Weights of a small GPT-style language model, trained from scratch on English Wikipedia: 5.22M parameters.
Each number is 128 + 32 x the weight over its row's rms, rounded and kept within 0 to 255. Layers, rows and columns count from 0. The size above them is the row's rms in percent of the matrix's.

# layer 2 attention output (transposed), 192x192, rms 0.0455, rows 58-79,154-174, columns 48-95
size [103 105 125 104 108 101  96 108 103 106 113 105 114  91 109  98 106 105  98 118 100  90  96  88 103 106 105  97  85  95  91  96  98  82 114 100 107  96  99 109  94 111  98]
[[112 162 149 129 136 125 133 167 160 121 124  97 161 172 171 195  96 140 160 175 181 114  77 150 160 123 126 111 177 105 126 149 119 154  97 139 128 123 146 100 146 158 113 122 139 217 102 126]
 [ 99 112 104 180 144 160 127 101 136 190 105 167 115 123  75 112 242  88 137 158 117 185 114 122 119 139 134 127 135 118 127 137 116 103  52 145 169 175 148 127  65 109 153 122 141 173 106  87]
 [ 62  89 129 100 108 159 148 103 152 175 147  89  69 104 120 152 186 170 119 129 132 122 128 179  88 103 144 189 136  78 102  53 128 166 140 117 160 136 100 160 161 103  73  89 190 179  70  86]
 [128  83 139 134 132 102 105 146 113 131 167 150 178 119 145 213  98 128 112 169 174 182 138 145 157 140 102 128 110  91 106  91 130 125 110 134 142 132 118 116 119 171 135 161  94 169 105 148]
 [114 144 151 141 105 115 132 153 185 113 143 114 164 137 133 140 177 191 100 133 135 110 127 138 110 158 149 160  88 123  93  85 149  79 104 170 166 136  90 147 117 135 114 149 108 155 147  59]
 [ 63 126 105 132 138 151 125 108 163 113  85 113  91  71 144 128 104 247 140 153 150 113 175  88 145 150  99  74 172 149 157 139  78 131 116 135 198 123 137 158  82 106 128 162 110 168 113 114]
 [127 155 131 167 126 135 169 110  93 104 102 112 111 159 144 109 147 187 141  92 171 152 169 176 158 114 127 112 166 180 151  76 132 122 163 144 156 115  69 111  94 123 153 153 118  81 106 136]
 [117 142 112 193 105 127 119 122 161 107 118 152 175 137 144 151 118 161 107 141 116 142 144 145 156 147 125 137  95 166 142 103 138 114 182 130 139 159  77  93 133 134 149 154  93 113 171  82]
 [ 93 112 128 154 170 145 129 109 111 140 137 161 100 159  95 101 131  66 158 158 150 161  71  51 131 131 131 118 167 140 140 154  89 105  57 142 124 187 181  98  39 132 145  90 134 150 123 167]
 [ 94 167 157 115 100 136  72 131 142 122 113 181 151 159  62 110 175 113 131 103 165 161  83 115 128 155 136 172  82 139 101 155 129 159 154 127 149 123 140 152 175 192 122 197  98 166 108  76]
 [128 126 156  98 161 150 139  71  78 146  98 121 101 107 113  90 126 123 152  79 101 115 117  94 142  92 142 121 160 141 198 189  91 111 153 108  92 101  79 122 129 125 139 137 212  65 189 148]
 [ 76 145  95 132 151  87  65 113 100 107 136 122 125 117  88 114 149 112 121 161 142 102 155 160 116 127 119 122  73 107  94 173 161 147 117 104 144 115 146 141 156 147  88 136 142 151  67  65]
 [ 64 109 100 118 158 121 106 129 109 143 120  52 113 121  97 106 126 152 141 128 106  99 101 108 145  86 124 132 148 108 112 119 109 149  84 120 189 122  83 172 107 146  98 129 182 159  90  39]
 [ 84  84 118 120 182 147 174 108  91 124 166 161 147 175  84 100 134  61 141  89 141 159  87  58 129 103 109 165 161 152 122 133 116  97 140 173 107 133  83 138 116 135 167 156 117 106 152 136]
 [140 154 102 131 148 125 152  44  96 125  93 196 105 136 114 155  75 115 133 141 107  97 130 103 115 111  90 103 120 126 184 185 151 161 128 133  54 126 165  37 142 100 121  74 142 113 109 158]
 [137 111 102 106 161  58 128  82  73  66 158 109 149 153 115  85 110  99 109  92 113 189 166 140 165 172  92 157 126 149  75  96 192 140 154 116 119 126 142 128 160 188 118 114 101 119  88 110]
 [ 99 124 144  82 149 107  79 135 110  70 137 137 111 151  77 109 142 142 143 142 124 127 205 103 112 143  98 146 100 169 124 209 135 152 181 107 163  94 175 138 141 176 146 163 118  84 127 139]
 [119 143 137 104 134 166 161 145 132 115  96  56 226 180 162 153  97  81 120 145 122  90  78 142 176 148 161  96 134  92 118 115 135 188 137  91 152  91 198 117 118 179 131 114 121 162 141 146]
 [162 120 105  89 165 125 142  77 113 172 119 144 134 173 126  99  81 103 129 165 133  76 142  87 136 123  78  83 153 158 188 156 133 157 103 179 107 164 157  58 136 116 171 146 149 115 132 144]
 [132  58 135  71 156 133  88 137  43  65 125 164 165 148 133  74 134  72 122  79 136 141 142 115 132 145 142 156 141 130 123 214 109 147 188 133  80 101 145 118 104 165 152 170 117 122 109 145]
 [ 97 167 138 169 139 148 143  86 109 143  81 117 148 115  90 103  89 113 110 115 144 114 106 122 134 116 128 113 104 170 204 139  92 130 120 140  79 103 102 163 159 125 105 136 140  68 169 136]
 [129 117  85 155 184 120  80 108 148 134 103 104 136 133 144 126 173 115 160 110 117 111 113 197 145  65 127 125 149 145 127  56 198 129 160 129 122 140  91 133 109 109 161  99 159 176 133  83]
 [ 95 101 173 147 181  32 152 156  99  77 184 158 199 131  99 116 104 126 132 137 169 114 152  45  89  89 103 131 121 171 125  98 143 149 108 167 134 127 103 184 172 161 155 106 123 120 106 149]
 [149 147 114 135  72 164 153 152  99 101 123 189 147  84 127 145  50 181 107 130 127 148 151 144 155 147 126  76 165 148 103 165 114 139 111  64 141 163 134 177 110  97 142 131  65 114 102  88]
 [117 122 136 108 128  80 138 129  85 116  88 223 120  91 148 100 136 138 130 143 156 127  58 142 110 145 166 124 196  99  99 110 163 191 211 115  84 146 141 126 122 163 103 151 193 115  38 138]
 [148 114 118 111  99 149 181 122 149 110  89  65  76 145 160 157  93 110 155 141 146 155 111 119 169 161 123 136  93 167 178 113 152 118  91  95  51 125 139 139 140  92 171 116 133 104  81 129]
 [ 96 102 119 165 137 126 163  75 129 126 103 130 182 168 194 113 112  70 151 169 163 100  74 100 165 135 140 115 175 165 159 126 136 115 138 147  89 162 116 151  93 183 149 174 110  87 135  98]
 [ 95 117 140  79 157 134 141 156 120 167 148 169 125 181 157  91 130 122 129 127 145 207 161 198 138  97 111 158  98 198 133 126 158 187 146 109  85 125 198 140 150 163 149 148 178 114 153 190]
 [111 143 126 157  94 138 117 115 135 145 148 109 108  95 138 126 145 109 117 148 156  88 173 143  97 106  86 128 204 119  68 142 112 220 173 103 149 131 117 163 155 163 146 165 103 107 154 114]
 [118 154 195 109 110 152 150  93 138 146 117 115  87 119 137 139  66 169 121 156 136  71  98 154 135 137 159 172 143 113 150 119 160 172 100 120 118  85  93 108 144 146  93 104 163  87 126  86]
 [163 219 171 106 151 159  89 168 130  76 217 121 136 115  61 110 123 138  99  80  59 164 147 112  88 142  98 116  64 107  86  69 129 123 102 110 131 137 120  90 175  83 100 155 104 149 138 125]
 [150 113 122 156 138 150  63  72 137  77  99 143 141 120 119 156 114 137 124 117 107 144 112 140 156 110 128 128 213 135 115 191 129 113 133 127 129 146 122  77 133 146 169 161  91 159 178  79]
 [120 188 129 144 116 135  90 127 131 117 120  80 156  88 105 122  86 121 114 109 116 116 102 170 151 119 108  92 146  99  93 139  74 142 148  93 146  99  78  90 151 148  65 151 145 121 170 114]
 [124  80 120 140  77 146 110 144 124 156  91 233  98 133 143  83 121 119 108 106 112 108 137 139 117 150 104 100 149 100  79 138 104  82 115 144 144  45 118  94 145 105 130  91 145 166 153  96]
 [135 120  82  89 132 117 118 132 103  94  95 150 156 102 162 129 115 171 128 121  95 168  91 197 169  95 125 101 151 140  93 118 122 135 169 132 118 132 216  91  78 112 135 154 159  96 122 119]
 [161 183 128 145 125 116 152 104 180 106 173  92 132 100  69 122 128 130 120  95  82 127  80 131 159 135 112 120 135  99 111 110  87 141 116 149 132 151 122  88 117  93 103 109 133 190 136 142]
 [ 79 115 131 178 121 136 152 150 112  93 175 143 100 173 132 119 161  66 136 139 161 145 133 148 130 102 127 143 151 145 109 120 191 167 128 128 149  93 109 141 151 125 129  98 130 160 129  98]
 [186 103 102 147 103 138 132 152 149 156 143 177  73 132 175 173 116 167 150  86  73 112 147 141 149 195  93 114 108 122  96 131 116  97  52 116 147 143 121 126  85  74  97  68 145 186  91 113]
 [169  65 137  97 101 187  72 107 157 125 104  98  47 155 133 184  68 167 102 141 137 103 119 206 154 139 111  87 161 132 125 144 129 130 123 123 174 144 124  64  95  76 117  93 176 144 145 116]
 [151 164 123 103 122 135  75 211 115  99 174 119 148 133 126 136 134 163 128 121 101 174 192 119  83 123 150 180  75 181 125 144 164  90 122 129 139 161 123 166 145  95 120 113  75 173 142 156]
 [108 122 124 139 135 122 151 159 159 170 118 123 190  88 138 117 185 146 139 202 120 144 190 129 116 122 141 151  88  88  99  27 204  98  84  61 137  99 159 122 107 123 120  84 131 117 166 153]
 [145 135 140 133 120 164 126 134 174 123 147 115 120 153  69 105  69 109  62  44 104 150 158 154 130 149 166 174 110 174 156 156  68 116 105 162 122 137 107 132 151  72 121 107  98 189 178 134]
 [152 130 146 163 139 203 134 116 141 119 139 135 130 163 153  95 119 152 118  86 124 144 136 201 160 115 128 179 149  88 139 119  77 186 161  96 117  66 126 123 144 148 147  89 155 177 190 152]]
# layer 2 attention value, 96x192, rms 0.0433, rows 59-79, columns 48-95
size [ 96 113 106 105  95  90  99  95 100  95  94 119  98 107  93 102 106 102 108  99  97]
[[126 170  90  92 147 167 126 141  85 148  91 149 133 119 109 181 105 114 149 150 124  68 151 145 191 124 133  56 129 154 123 121 108  58 148 131 122 131 132 144 162 146 137 122  57 177 172 105]
 [144  99  79 137 209 116 125 125 145  89 133 141 107 112 116 106 116 121 105 114 146 154 133  72 149 124 105  80 159 135 120 173 108 107  90 106 164 115 154 149 112 158 192  89  96  89 184 162]
 [ 62 162 156 146 172 131 159  92  93 153 167 123 129 131 147  96  99 152 121  96 141 116 102 115 142 116 142 132  66 107 113 154 107 120 112 142 167 144 144 115  63 139 112  70  96 159 155  80]
 [ 82 148  87 112 149 113 141 108 116 177 178 147 123 140 201 182 109  87 157 148 111 153 135 160 196  70 123 178 106 130 149 137 111 115 105 161 127  81 179  64 133 150  96 126 171 135  64 115]
 [132 163 119 112 109  98 160 144  69  87 135 129 120 153  81 173 159  90 145  78  52 100  95 140 136 175 105  79 158  59  92 129 105 122  89 140 137 117 123 113 111 132 151 100 162 107  76 126]
 [147  96 115  82  92 151 112 154  34 229 104 143 144 107 142 135 144 103 142  97  87 108 127 157 122 151 142  84 129 160  84 111 196 136 109 135 127 109 151 134 149 153 119 134 128 184  62 146]
 [158 116  98  99 100 190  87 168  71 156  81 107 137 169  47 119 116 152 157 129 105  96 126  67 132 129 178 119 108 126 125 146 117  72 109 161 187  95 150 141  78 121 125 136 103 161  87  72]
 [125  90 173 115 158 110 148  79  84 116 109 118 152  72 155 122 158 100 103 134 148 125  95 195  90 114  86  71 112 178 118 100 116 102  99 150 109 158  94 152 157 165 140 127 128 104 160  75]
 [145 162 148 140  94  89 152 110  93 180 143 131 111 111 131 151 143  84 190 183  68 191 146  68 156 127 128 153 129 152 159 116 116  87 109  62 119 136 154  87  83 169 106 158 112 132 156 170]
 [130 122 123 153 148  61  91 147 124 142 143 139 101 149 111 172 114 153 154 116 142  97 100 134  90  69  88 141 116 122  67  65 214 172 154 117 130 128 125 131 139 132 107 136 100 103  71 129]
 [171  77 138 151  71  60 140 136 170 103 148 139 187 139 168 174 165 129 147 178  98 155 115 124 197  87 125 144 137 155  94 151  87 117 142 126 102 153 109 158  87  97 147 155 160 139 185 153]
 [179 146  88 110 123  94 181 118 103 125 169 148 122 142  87 142 112 160 132 114 112 137 151 112 129 138  94 107 113  74 135 118 125 116  82 116 143 128 137 110 108 109 168  79 124 148 130 149]
 [137 157 144 166 148 155 130  99  79 127  85 124 148 112 141 137 115 141  89 158 166  87  84  64 124  92  86  71 119 122 178  97 153 133  95 110 131 121 168 130 152 171 194 168 120 123 136  83]
 [ 89 106 171 138 107 195 171  82 126 179 114 132 155 170  90 131 133 167 186  78 110  59 121 152 156 169 150 111  83 110  76 118 106 154  77 169 159 142 104 152  65 137  86 142 144 126 126 143]
 [177  86 105 113 118 109 114 131 139 160 127 120 123 130 129 128 131 154 124 149 160 105  92 110  97 110 156  93 162 147 125 128 107 144 182 147 129 162 152 153 129 143 163 140  95 153 190 107]
 [178 100 152 108  57  79 148 179 143 146 120 159 116  73 101 103 110 129 137 190  76 112 177 106 159  99 137 119  69  87 110 106  95  57 131 123  83 127 144 177 124 121 102 165  86 151 146 132]
 [175  92 146 136  93 104 150  58 144 166  89 115  59 110 143 100 174 164 149 136 159 120 166 122  36 124  83 104 105 147 159 127 134 135 166 185  93 109 143 120 110  95 115 162 122 125 122 119]
 [139 130 135 159  83 146 110 126  83  62  80 126 155 137 100 143 119 119 160 108 135  86 103 170 126 120 128 143 138 117  75 100 171 144 136 112 109 126 117 113  98 139 115 147 130 103 148 106]
 [131 207 167 157  61 122 165 108 140 121 150 115 145 155 148 134 157 110 127 159 112 146 126 121 103 119 136  74 157 144 141 119 157 121 138  79  65 133 161 115 133 158 170 157 129 153 125 117]
 [123 190  70  64  72  99 116 143 122 153 130 146 173 127  98 204 116  95 123 109 101 115  71 121  91 196 132 145 178 114 104  93 188 109  79  72 112  92 150 122  66 118 146 117 171 137 144 103]
 [192 146  69 155 155 176  64  62  76 139  97 138 115 152 113 118 138 105 111  87 138 165 131  95 146 162 173 102 128 132 135 142  83 119  82 147 137 121 142 100 125 109 195  98  79 170 141 115]]